config.toml
n_head = 2
head_dim = 64
norm = "layernorm"
tie_embeddings = true
Each number is 128 + 24 x the weight over its row's rms, rounded and kept within 0 to 255. Layers, rows and columns count from 0. The size above them is the row's rms in percent of the matrix's.

# layer 6 MLP down (transposed), 320x128, rms 0.134, rows 306-319, columns 0-63
size [104  97 100 103 110 109  92  99  94  90  94  88  95 106]
[[124 131 139 168  99 146 132 125  79 123 122 137 163 118 109 143 167 115 151 132 175 127 135 132 136 127 153 131 122 154 105 129 108 157 100  77 213 145 166 138 150 156 131 100 121 120 121 127 146 131 105 122  97 127 100 130 159 130 137 157 121 148 136 107]
 [147 128 159 136 127 144 165 129 127 121 118 154 112 153 132 149  62 135 131 123 143 139 166 140 160 113 143 127 104 141  92 129 143 112 111 121 128 132 176 143 159 102  82 162 155 121  91 139 103 122 148 127 157  95  96 138 170 106  98 131 121  98 102 129]
 [133 184  67 107 156 126 179 155 113 162 129 153 161 142 134 143 132 117 135 151 137 121 121 110 157 129 120  96 123 147 113 123  94 140 145 140 136 142 150 120 109 145 156  78 132 122  99 174 126 117 138 156 112 105 131 157 105  99  86 147 131 113 112 152]
 [129 147 146  58 140 108 133  84 120 140 136 136  98 116 150 138 176 107 157  78 112 123  87 132 139 122 124 125 127 147 154 140 178 146 133 140 162 101  97 128 156 153 150  97 119 153 124 157  98 163 153 137  95 129 109 145 156 115 155 111 103 126 123 114]
 [129 165  88 105 125 144  81 128 130 157 153 149 155 146  99 136 127 151 125  99 126 128 141 122 124 108 127 107 148  99 138 131 144 144 150 133 122  80 162 107 127 136 135 137 142 176 109 135 133 162 191 122 139 143 104 112 112  97 144 100 149 179 141 119]
 [145 105  91 124 130 128 149 111 154 132 145 147 134 110 122 134  86 153 136 159 108 115  88 130 117 122 135 162 169 143 105 102  99 156 175 154 151 135 121 131 167 140 122 170 146  94  85 117 131 161 159 191 131 129 108 162  88 138 118  91 132 176 135 122]
 [120 152 127 114 139  87 160 142 169 129 109 179 137 122 120 163 120 124 155 104 106 104 131 155 138 114 107 110 120 132 153 132 105  65 175 130 117 113 141 148 106  97 132 124 142 120 112 159 160  82 143 158 108  82 145 148 128 166 133 169  86 156 118 128]
 [147 155 111 153 123 109 117  91 149 155 171 114 155  93  90 107 153 175 122 104 133 161 128 143  79 137 140 106 118 122 135 147  82 164 130 137 114  93 133 136 115 129  96 157 145 137 145 137 157 128 143 154 107 119 128 155 131 136 155 121  66 155 158 155]
 [113 124 120 104  97 112 145 137 127 133 182 143 137 136 115  84 139 144  82 152 161 136 121  86  92  95 131 112 116 150 158 121 146 163 175 168 104 153 132 105 135 115 114 154  96 151 137 151 104 139 170 128 120 125 170 119 146  78 110 126 106 141 122  97]
 [147 116  94 117  92 132 157 123 133 135 166 138 162  94  98 162  91 126 110  86 151 164 117 135 135 121 165 127  97 143 100 129  99 118 125 132 112  93 183 101 116 135 127 155 123 170 148 133 134 109 116 144 141  95 135 187 147 154 110 134 150  93 166 132]
 [125 119 124  76 171 112 160 144  89  85 117 115 141 121 141 153 123 146 128 114 133 156 123  99 126 105 166 105 120 132 143 150 150 137 112 127  90 155 156 113 131 185 109 125 201 110 156  93  70 131 133 135 157 126 145  90 122 128 102 150 133 143 113 129]
 [111 138 133 144 111 109 165  61 118  99 107  87 136 131 130 142 117 127 129 137 165 142 141  92 149 129 116 131 151 154  99 101 150  74 176 104 146 103 173 108 167 103  93  93 163 136 112 151 113  88 159 127 147 149 159 169 158 108 159 146 138 137 128 125]
 [125  87 107 134 174 141 107 120 112 166 159 136 118 158 153 112 138 128 103 126 134 156 119 133  99 164 131 127 181 150  94 138 146 116 154 107  97 111 118  64 141 183 132 101 169 172 117 123 113 130 168  81 130 128 147 153 118 124 103 109 134 120 179  95]
 [112  95  84 137 174 194 107 134 142 154 121 137 132 101 120 116  75 123 160 142 134 125 161 149 131 113 139 129 128 115 113 141 166  99 156 116 160  94 110 122 142 138 110 165 148 169 143 134 133 171 118 129 130  91 123 118 156 121 172 123 140 104 149 134]]
# layer 6 MLP gate, 320x128, rms 0.155, rows 307-319, columns 0-63
size [ 90 101 105 114 111 100 105  98  99  86  89  98  96]
[[137 130 130 106 105 100 134 120 168 117  87 113 122 152 141 107 140 138 111 119  83 158 161 149 164 127 128  98 132  86  99 157 130 133 131 143 122  98 141 104 140 120 133 140 123 121 131 127 161 118 161 131 147 117 109 147 135 112 139 137 126 159  98 118]
 [151 110 105  87 111 115 141 134 167 163 166 144 131 121 127 115 175 124  92 150 165  92 111  60 153 107 136 124 108 116 120 135 110 113 128 102  84 125 126 168  96 102 156 163 110  99 103 132 137 150 104 126 110 138 134 120  99 103 132 113 145 151  99  84]
 [ 92 139 147 139  99 143 110 137 145 108 175  98 111  99 123 135 118 147 110 144 157  83 101 145 111 120 107  88 137 128  98  89 104 132 107 135 122 144 158 134  99 150 116 125 129 127 135  97 166 122  93 122 158 119 163 129  78 156 134 120 144  79 133  79]
 [143 103 119 106 148 115  96 102 102 146 142 105 152  99  99 102 164 119 167 131 184 182 156 100  71 123 125  92 112 132  96 176 150 136 134 139 143  78 114 134 107 117 158  83 124 103  95 138 155 154 129 135 143 137 147 122 102 165  81 133 117 112 137 110]
 [155 101 153  96 100 129 145  99  93 176 110 130 126 144 134  89 147 167 162 100 149 118 161 109 140 137 111 118 162 131  87 125  89 143  79 106 131 125 120 112 130 147  82 110 131  91 136 117 147  81 141 139 152 149 112 180  92 107 140 112 125 106 120  75]
 [ 87 151  90 112 114 119 151 140 138  99 133 141 151 127 116 149 126 107 116 107 179  85 109 196 159  99 116 108 167 123 133 148 130 122 165 145 129 111 109 153 146 154 134 138 141 101 153 158 138  91 140 138 135 130  98 144 130 126 102 151 175 112  99 123]
 [115 112 112 154 148 123 130  99 111 137 190 155 113  74 146 120 194 163 105 132 138 153 145 117 104 103 108  96 145 126 109  92 138 115  94 132 138 108 128 113 135 128 101 144 126 127  92 122 141 149 164 141 145 129 161 131 128 135 132 123 128 140 168 125]
 [123 159 121 129 131 124 161 105 132 137  91 187 124 145 123  95 102 151  86 140 115 112 119 118 123 146 137  96 122 119 110 136  92 105 128 114 175  81 126 155 128 122 127 132 143 145 133 102 132  85 132 163  98 147 150 104 174 133  84 126 168 141 138 126]
 [129 152 142 129 128 155 160 127 110 132 123 122 137 139  80 171 106 117 121 138 123 160 162 164  93 146 141  78 166 114  82 138 111  96 146 117  92 129 103 109 158 107 117 109 152 135 151 117 107 158 124 109 149 125  78 156 138 174 114 149 109 129 166 155]
 [141 153 154  64 105 113 105 164 139 121  97 109 111 158 128 146 162 141 105 136 109 163 108 101 116  84 155 112 107 156 181 185 140 136 127 160 134 153 101 125 129 105 121 125 118 140 125 134 126 127 125 146 134 100 127  93 146 124 151 125 125 140 119 117]
 [ 84 137 129 145  86 102 145 124 108  91 122 137 118 160 150 131 115 102 115 151 174 127 134 139 152 111 104 117 123 138  73 109  96 111 135 171 102  94 165 114 116  87 136 120 126 123 122 162 127 150 138 122 111 118 163 134 107 137 153 113 121 184 107 115]
 [156 136 121 148 143 166 134 137  99 156 131  93  93 161 140  90 145  97 126 141 140 107 137 134  84 158 110  93 167 162 106  86 167 143 151 147 137 172 107 141 132 170 143 114 158 154 123 105  85 111 154 112 113 123  95 123 136 125 126  95 148 126 112  76]
 [120 139 145  87  98 165 131 147  77 101 182 131  95 135 166 156 118 152 140 125 151 145 132 115 105 113 127 129 101 111 120  99 141 113 144 137 108 128 144 146 141 168 137 117 138 163 101 129 148  99 161 148 152 127  86 104 172 166 100  99 120 121  74 160]]
# layer 6 MLP up, 320x128, rms 0.154, rows 307-319, columns 0-63
size [ 99  98 101 111 110 103 109  98  99  96  91  89 105]
[[124  94 137 158 159 112 113 134 119 161 142 104 137 147  97 106 110 107 164 107 137 153 107 169 163 109 144 151 153 117 146 113 139 124 140 139 119 129 142 133 161  98 134 108 145 127  90 122 169 131 158 100 140 168 105  60 173 109  89 115 148 103 153  90]
 [135 134 144 168 106 141 108 115 115 140 147 161 126 144 111 121 131 140 154 104 144 123 135 123 110 120 147 120  60 125 123 123 108 100 138 159 107  97 154  73  94 163 116 133 151 127  72 171 106 101 129 140 139 158  93 107 184 111 186 121 163 118 137 169]
 [121 178 139 102 161 137 130  76 107 114 110  97 101 140  96 164 141 110 113 151 119 152 137 137 120 106 156  93 123 115 141  74 130 137 134 132 107 167 113 101 125 158 124 128 121 143 139 150 139 135 110 142  83 108  92 115 115 100 164 132  81 146 172 136]
 [ 79 118 112 128 106 106 174 138 126 134 122 139 151 146 124  75 146 168  90 166 109  63 127 121 158 156 144 119 144 114 133 131 150 110 167 116 147 153 139 112 183 146 123  81 125  97  91 155 156 130 166 112 139 122 131 105 130 101 115 146  99 131 127 119]
 [103 144  83 151 123 117 131 107 126  82 178 137  68 164 131 118 104 123 112 141  88 161 135 128 124 153 155 143 132 152 117 132 108 118 146 118 131 118  70  98 137 133 177 109 117 103 160 108 125 133  85 152  96  98 111 124 137 191 128 155 119 128 131 174]
 [ 69 185  93 140 139 125 123 135  56 105 154 115 123 114 123 127 135 120 116 142 114 145 139 145 146 157 164 116 132 162 150 116 124 115 131 101 144 148  98 169 107 130 101 128  86 123 149 132 139  97  95 144 127 141 123 112 138 106 129 129 158 172 112 125]
 [ 61 113 109 136 102 118 140 115  69 130 149 124 130 114 156 127 107 129 139 139 177 140 170 143 170  86 128 139  96 120 191 119  94 128 161 133 106 131 149 133 137 106 139 114 151 154 141 140 104 113 111 147  99 188 130 147 104  82 111 104 135 139 118 121]
 [151 101 139  88 121 162 142 107 136 115 119 143 101 117 136 113 112 142 111 164 138 106 164 144 111 115  91 152  87 156 130 119 120 148 159 116 129 105 105 135 136 117 142 120 118 137 133 116 115 151 115 130 144 120 171  63 140 114 118 108 118 154 167 149]
 [106 160 130 128  91 130 123  98 150 176 131 132 135 143  72 111 169 133  93 156  86 127 147 158 113 134 163 117 123 139 134 142 137 140 133 105 123  97  77 109 127 109 132  98 130 135 176  97 116 120 161 130 167 124  98 150 165 152 114 116 123 120 101 142]
 [113  98  81 169 158 166 148 137 124 115 118 128 108 110 130 151  99 139 108 127 127 107 149 172 164 165 136 149 154  91 109  88  76 112  97 130 116 138 132 151 139 125 130 112 106 113 163 122 147 104 100 106 103 125 124 119  87 176 157 158 144  91 118 126]
 [ 85 141 147 160 112 130 134 134 124  76 136 135  78  77 131 153 116 109  98 137 135 105 108 144 140 115 124 134 129 133 138 165 158  88 150  45 131 124 139 145  88 133 101 101 122 126 169 129 175 134 159 147 113 139  80 105 109 156  89 128 144 136 127 136]
 [149  82 135 150 147  99 118 141 170 108 113 113 119 136  74 194 133 149 118 116 140 122 151 112 141  95 140 151 112 113 127 155 121 146 114 170 136  95 107 139 118 100 121 147 167 119 127 123 119 120  98 134 146  75 135 120 105 145 151 177  90 106 103 120]
 [ 85 134  98 181 135 147 102 112 122 124 133 161 135 146 143 123 156 103 130 100 115 163 109  94 138  75 154  94 119 126 137  83 133  94 132 119 100 108 122 108 110 132 129 121 133 174 133  98 162 129 167 137 169 131  81 162 126 170 105 133 179 138 113 120]]